config.toml
n_layer = 13
d_model = 448
vocab_size = 8192
activation = "tanh_gelu"
norm_eps = 1e-06
parallel_block = false
init_std_up = 0.0411
warmup_steps = 200
schedule = "wsd"
seq_len = 1024
Each number is 128 + 24 x the weight over its row's rms, rounded and kept within 0 to 255. Layers, rows and columns count from 0. Numbers have three digits each. The size before them is the row's rms in percent of the matrix's.

# layer 8 MLP down, 448x1792, rms 0.0411, rows 378-435, columns 1008-1119
102:144129164144145159111153138119148123096129144084052125138129159105149161143132149165135168086104100144137137092113086144133115109201119135128114122127145156112144166115162144065119129141055123142122145099096127125153142191137129147121137079130118124130130156132148135111120147090111115170101081160112106180134140155176148139130082141114
099:126087137161141086114157104089073159137118172109126152105114129099152124118104117136119101146144141152137139122114183111130137146096120135139165123148141140101080119146187117114103106148087095086139121135128155117068133114116147156081115158101167152154113124164118094171130108125104148114163146117105158074119120122141135088131106134102
102:179164132132075151140118151158166160124141149141105121086095149139137134147141135119147109140143169108135120156117121102168107108129087111172109123166156157094147132122143161102141170169141118105089172121119110120130140148169130112146133116122127146136123113131132108147128115108142111104121118138156112133146162093116137165147154114143
096:159155115134129134114117113109175084140101145113109107133148143112142080118118160132106163114122100156148145129117132147096101132129113138128107134123079100114126097114118148143162147135089123137101105126119105102127135130092127121153120121099112131135117138162156118125157160118140135116131117146154143109139142120160125082112121185110
101:165126130138137099157122101145101140149133103085158149157106145139138146156079125124108132054097103124121108146137129145117116104133115108140135147134199113121100129119091147131146188130124145126134164119140125098135128074131125170127123155115118155108123138106127090108108138151115104111122113117148120137115137115122098160086107134097
101:094100119133126153109139117108093145093135127129139134141114093087148121072151108111144099131158079103177107107141109129080117162142095130136122148124135118109128137159146099164139089117143129154132102122153109222121104170160122111076156149171128120148087125106125145163131146180085151165145130074106124091118094153133166103131103137098
102:111169135150164126123129178137130092109127142130107142139106138176136118139110164133149154103114132125144154115168086160122088167111126163154104094096170144135182109147078155106160089120110144126119127093139106137110120109109093143132149123158095118143096132183139149122146062088092129093125118106138118127135135139145128129145122130165
097:161107146152154202171147142124105143128109117100099085130121065123139152099187167099135148141117149160129177099104131100104131068126140123103139133106094174169096082113141094100134099116165098137127153113134113113184117103114118110125100131162165149097118100091121139143144104088127108103159137126152138105101128139082116140159116150113
099:127134140086062144113108096116096129097150117166146137137150103139153152150130146158120121129105131142112128098101147138079131134137113115146131104166139151128129128145147136117142124164133121122134130114100171124174101097117145160140137128143117138193087147153130132097111083142107123112149125134100153120146157144141111129163077114141
101:128111124091173089122105109093116109110109129131141140143119100129140152106143126101129158150066080133107123140169109118128139118159123154140114108091114148102137109179102121101140125151129135119162121109103134140140100155107111097134137086169153179179168105127100094141160130152133131118121138127078132174123128124124121165122132102114
100:152082123119152109099151143098154098095108115119114145119140118086112131114136081119125123127149112125075185140169145145122115110123162154094157138123115157151107183085162110120083121117155144146062118139135107144156147096092116111172170115130107092152127139098143115164161093161180128131163138115106119103101134109131128161112146144093
099:137140129076123114076118147130129168163177125151142116142110078122139095094098101136153123144065145134150123108083138138123118144151134123114117101162137102137170115135136176127180100130114123120117148105153141089123137171118129119150139156121119138118124104182103129159071101133128182140167137145081138144116111146109110125112147142105
097:158143092135134075135125153116090113117120110118127160110128137118085108141140088123127140119100130108121172103149095118111130131127099107086091068118074101107128135149123125117179130122136107110111145154134129106126111149149132132138139148143103120091124116115140161136132072127146105152174120142109197125132107127124128131124160123098
100:107161163127150156122098172115127109127122151143108124107133184178114134151097084116091103113136113087117074155124100155131126125120133127157091147100138125132159097174168111130150108138086162104113137119103113120115157102117108131103138105130102124158088073115147074147172119127123156115101138143118161114142159129111170117184121157158
102:087115126157163152116115097107124148097084124094126154076147094122119107127104116123109099150131127115141152139164143115152111123083054106132137115133097143127148145203126082131092096143071101149151152115151151129103123127151161121127132139106152116128172157162139163133162159139086105102123101121146125124128115155146161131130151124150
099:131067138144112149173105093152154101152153077126120132115127153102111114109148138149132175140093095138146121104084164201106150150145111112120108106147165106136155155155115137157145124117116139150111106066119097112078134148089084118113171155129103160117113140117129120114140090141085186111129126108126125105148118119138113069135145155118
101:088082109175138075143133146144143143118152122139095158128072121093148134108164134161155129177105124175121132121123121177118107087135141127131184079150120086129115179153139117098116110167116105081121109124137134146157103098156135146116151125100150145130117097113159138126116126190108128119102127128083146113117128125113120093126172150161
098:147117102106129146130143123131098119115140124129118137126145136139148137130112115109148173092158118139109123138120096152106121145128124132151112117133116127098129096139162111121127130139145104167145138141083126141171130113119118138129133134137140127154144153132138119119125122141105163134086121154160151119144137118141174129083106130148
102:122100108117136115140144128126107141121135139151140130096146122149096153162129110138131177146167133080126104155153100139148151098114125175111124167119141142116151118155128115137128076110161121127134130140177126156108124124153137138141159130137129126099153130120152101125133116130086110135090150133148119195138126143128098111094123109087
096:145126135169135127125098114107152139165089136081122127140138084126121125118127130102136110083106117167105092097127108168147156113144178149111096156096154132124130135130137105082150122153066143142135136136147116103140124114130158094135150105105137155126119094120145107161140077113102169110112100133071099124102167171135118117075102107188
098:112201088121121106126135147142103116125101157144119103110111082110151145134122123154156137099078123110168099140091120128123142132163162167094135140138129073152112099111120123107118131154125103154116149143101175124088125113153123160135152130079184124176138145139159143140103153135117186124162120145080106116119138129098107156140118115154
101:152114151144150127122141153140161175164105133147139111098117129104157100136147093139133121104158115142101157132168130110138130123099145129155105122134131093104189087135110102107101122152152137124118143129147131181177122100139079142118115091120094133124107112096172138135140084082152104123098151172122088122097101132128120097101178169123
096:172096130128157141147137159088145131155118132164079166152114093136097104119133163141121112104127138149121119156131136147168147135162143115153137118158114084129128151090122113106118139132110170138120120127113143147151113065120119160106150146107168084120116156120134110089119117115130105140086144104141173111121156081090154116121087132172
103:097119149118139123145178121171135155148113177164152139101167121114153160121126088099129125137131110176103155094135107124115108136138131127080118135122185129130122147155129112157146110115117127146103146147140102138127145167134120108134105115102142150151112112153123091128126132124088129096080131126156105131120133103121134139119132116095
102:091125099125145156132120108151100137163153111139171151135134082145115100174104076100133137095151149101155135142146085142176111112122113074118129122084122110060089115142139096156146131156109126126104106142172139176142095141165100087069122101136174107154101170113097115110141066133176148115118110116153140124132112101128093137112118116134
101:096137164123154109161102112101075101108101145065119112143104169154130110108109141082149147097116134122128158113114128187120121108128083133082160151139148120153131125126112082115121099123112175103100100149133133090139126143116174146168169084105106135123157151114124110125117097181150140132124102117061128126130114176094149102150107120149
099:117126098147106162136116126161113092132104091115122142108090080145055110145130141134089133133151131175113117103112137089095159119134121144137156121147128134125105106147159125125139111181104125094121107122173115141134129098122119073147136102094104142138113152114131128157152086140177130131102156151155141108131110132156144124164133128106
098:161097143107130115091124194110128117143139148118154152153113119103125120148163124127124108117082154097126138094174139109168135087160133098133154096152139131155133051107151102103110178116132086124084147147112105133136105104128126135145173139126168180147109161095111134107116107151133147124146134154131126132130109139123136116094123137085
098:133148140118095081126150097174109149115133151130139130141082138129144138086106121116142125105103089145088153144116125122111156096131152100154123105161102144165142105137119121123171091141139105156132145151131128112128146135126147073100115147097100182117120114079069080120119117123104131113109106125133180115185157169134126112148118090148
099:138134131163153140089141057124088127147114134117100111157136101124106108135183122147165092137135147145130114148129131156117140123139142117173133109115135165155096169063162114125128139091127125079136137180108123141156137149099160125164124156144133118105100141158106154134135122122141131119123090140137101157106123157148135115163113099172
100:139118146144117145154093115138122110099070117130094144135118158128104115105134139107131133084106130135132149141131125113149129143104147134120151159085141106109136112112073101096137189091149092136131116133087170098137125142132115202127105108122112145112146117143159123124168150131126091172089113101170132129142081075108107112152142116115
098:119140110115105137114076126132120120107108155177152096156138140125091135080121136135177134079123135129113128121117120128155153134164101143098141136114164128107159144100086135108156167113150129133109158139150134154141124086158149124104128177150163190130145139083111128155101127111139145152104134109111153132142143160107108094133149112113
101:163108115119132162086158111101116182102112129088110091144095167104143157122133120151130114124151122124101154096113137114121155098131118069091112147143140090110147142106149101088140152125071122129135094165132103089113156124146118125194133162073122150142167149119091129141107095099095090128141136134119120147089121104082114154142123148191
101:148135126170145128132097131169072148119158165122148113160150129148097140147141137136145140124126103151166115112116101081129094108125136113139139086133112082124138123142139125136146133156177136117111127100127132129134139095143116148116091156146128134154167124126137063096163131110142102090145126116127131123098098134159102156139107101130
100:140125128140175114147118091135175118121120122125127131179095134129153148126151116119148106154129152116130143141131102106109134138117106102131121108126127098125175151154096067096175122134128123149153101163109140134111152111155137103148101141137150084174126106140127106113115149079145127126085132158156128146166142130136159157186139133135
103:125089112137134125103145115133163115115098113115121117130141117100095117093139167114125133117128082143107106122101146166117126096123142150135125140126142080103123149136167115140177141120117131155132134124152122123167151104177109075153159169116156170133111119140144132077107169112127140124116089099137071075149141145124091119103103138118
101:153130132085123109071088111127142159151115109151104137128130102124119137151120166145093127125152098169116129148137079115165120149152125140098135134120141115110172153157128189169139109143116158133151117160118074140133106154119137144095134110123158113118106104100111126129115104118152082113143089174144133144137167125117141120106102128035
101:104136111122105188134146127107086107118103127131070092157099137131072085109130142055153115124172140137152152141152095086119089115149100103113116111117124106146170118146108118111137108141139081143154122168117139150129122167105114090136068121116103146142111102094104102208131127148142121118122147172113130129120151146128116161104143098133
096:103083144155121094126090119117110127130143137145159127158089162125162163131152136128148099112089094142123088138111142121132139140149126101085141137111102155103102093116131097078163083116174146094115122123125137122147116104143138129140136140108137161173117110139122138107142100184132147110112117163182103127189090171149151120141102134123
100:170112116127145098133127104121151125109108118120125111152186142137115107107107104146136141103130138117081113111122094137191129107143109180143134073117118078089120150133147118108165120099102145126144140097142126102105122104120145120131114102112142160118145140164154105133186132057153120134141145108171119119110134083149131090092139143133
101:118144151127123136133139115145172114122093114093121130110088160152138160142162119142136142132153146159136181141099131113173123100127122094136128146183128090120111103134140144117106092163126126123124154135113149166194094130133121138139149157119109133093143172109097124117116171112107151102104123161094091099107144122110120126082118128139
102:128169135126134140114115102122101135090109103134165144137120184124155096139122175138131107095097059122143098151137124098154098140107107156156174125113118122124131120124133118115157172117100145114148127097117073113117098120076126155074136118144093130152156110154130168140131089130099163105107145105116123107104110149118092183150140148136
099:118150109075103181171145104130118124168143093162142091167146104113103129141145124137090145148113117175135133154107126113081144112121155132161130122134137124147099112147138111152130141100109087147061100135150157119129087171096130114134148152148119134153133116125126133113119109131099130104160111149120159129110129127128128175185082133162
101:157154087095107164093154100097138125151100098127108105123149116120124130113124126115113147193168140113174140120140129180116112162147152118145119132116109166088171158142134124099146142173142102090125117145120151177131118108159142111124128145115169106207094148120135104152144133107147114139115126148128163114142126124133152141122144140116
102:088134113175113124131143120126113115128114123172113166131159149141169169128134160150162096129119137113090114206155129152105094159111126135140141138109140182108113073095116095077161140167129084115143141136148138125108174175121124142091142140111120106155116137122149148140128149176133136152105115124140096132168132129134161167121152130137
100:114154113154133066144134101117130159116117153156106125144093124108138118123124128113145125128120083100113105092102182139100135109149174085125162152096104060099146108094103162127126154161066104109085132147141144113112138150104116106159123128112116118114124125136137155140113071145105145103112156115150107132135094141133145129093118148140
103:131136141136137136091151113128160110118163133172129080156116072127095109159104159158115134108141147144133101141137137147099100133137151096131177145107157190133088139097149169121119130146155122094129122121130132169123116128111154145096161172103129130120146110108153107114116119112123134130160128118148130100117124158102137123140103144150
099:123124184155119089143114169090096171118125148149127086108082135085116107133114103144175088162099060086125093137102132083159134108107151119127126106119153143105148138114101109124122139163151100139134132110145130127093125113161151129120116153082127130184142110074161148138134095166137136104143160103132157147132123121120115129130115085120
097:132108115135144079139135116127120112155159107188151129138104105149126138145133160107144158108143107086077126140141141141142132115149111162142110106120142123123183145102110106144087132116083125131109126117118100154099125104118110126136096088165114123151105132122125094157129166107151116121090126126099144090134148142092146149097137117123
102:137107113114138073110086117138149171099122117159096119160125148116087147064117133152147114126164101107171112146118083135117130102129131141131130142130117156117131146104152123115079121134116091131146143111128149151137151095128124103096168140143116119099136146110126134113145110097117157122070158136118104121127135097099178112125113131132
101:121138123121144122148127130155129140159106120159096085125126133132100111123150115139098076141125122101155137131140121141095148103094139132098180140139151139140156133168137087145151108155092152135131131132145143130135160166110081140091130166124117069137121196092154117093155118203120149116098148095104137155113140082117107111065161103177
101:155125119162144142133119175163107132130151089120159140133115107171165139098133089152155117134106086092136118101125141140104120117118150164121153148093098130087122110134127126105095114147137090094143149132141106133167144122105141095104174132139114131140130076113142143134122144118136116085162082147146097119137071106152142125111120074147
099:101112114134102141131109114082157133110141076178108131123113111136129113135080152135122163114154107114060099131113083107143137102164145136135140114115092180166152137135115133122142172141150094123083110162119113121170082142165135145150137126105100104079118160126142142099130127130166117096127149097116162166122137156114118120121138108161
098:070108072157180117156099088140148108094116140121156109145140129147123145094142185071131125102140099140152130121157157145149122138125111121124111158137132165110131159145167104137128145158186118136092152114194105144108133126131123094167106152128121140170157121149135121112159095166095137077116098130134119101127113129132099113116137155127
099:133128156133152121132120103141163113114096111126155115130102092111142119119142148119170124137181112113162141117123047086123108142151114157137116127128136143148115116103158131143120130140153132113179107124114123151125133133122113144102114128118099126131119116121090160132156100084121171134086107157172114126136144094118108089117155112185
101:136118094128064113126124115093095114129158125183115154175188124135112143112155137112131129110113097151135128114112126133138116099098171145148138147116109101124080162163130074117138106137141133138097136129102147170100121127104098114131109113103133124114141132105125119124097110137160170088143121132126126097185133124129122104116130137127
100:104108119157150097145105085112153120116157122111138154112130099112125072131114111143124120140120145091101149084110116121078150120146125140149123129141145139155116138121134096156099147190135174137110103113140155124096107158150112094093157097120135101118065121122098092160108072146122126102141125098116154112103101125153151102084112147116
101:108127093118105132114178145139124143109092152059123105127147168136129137098094113128090126100099109118098077148133173148141116153126111080106108104141137115143119120106112151146133164118134131157134087117145122059125134151108094155119128086110118138123116157123117149171134102118145115126180095143094145140121141132097190124146139137126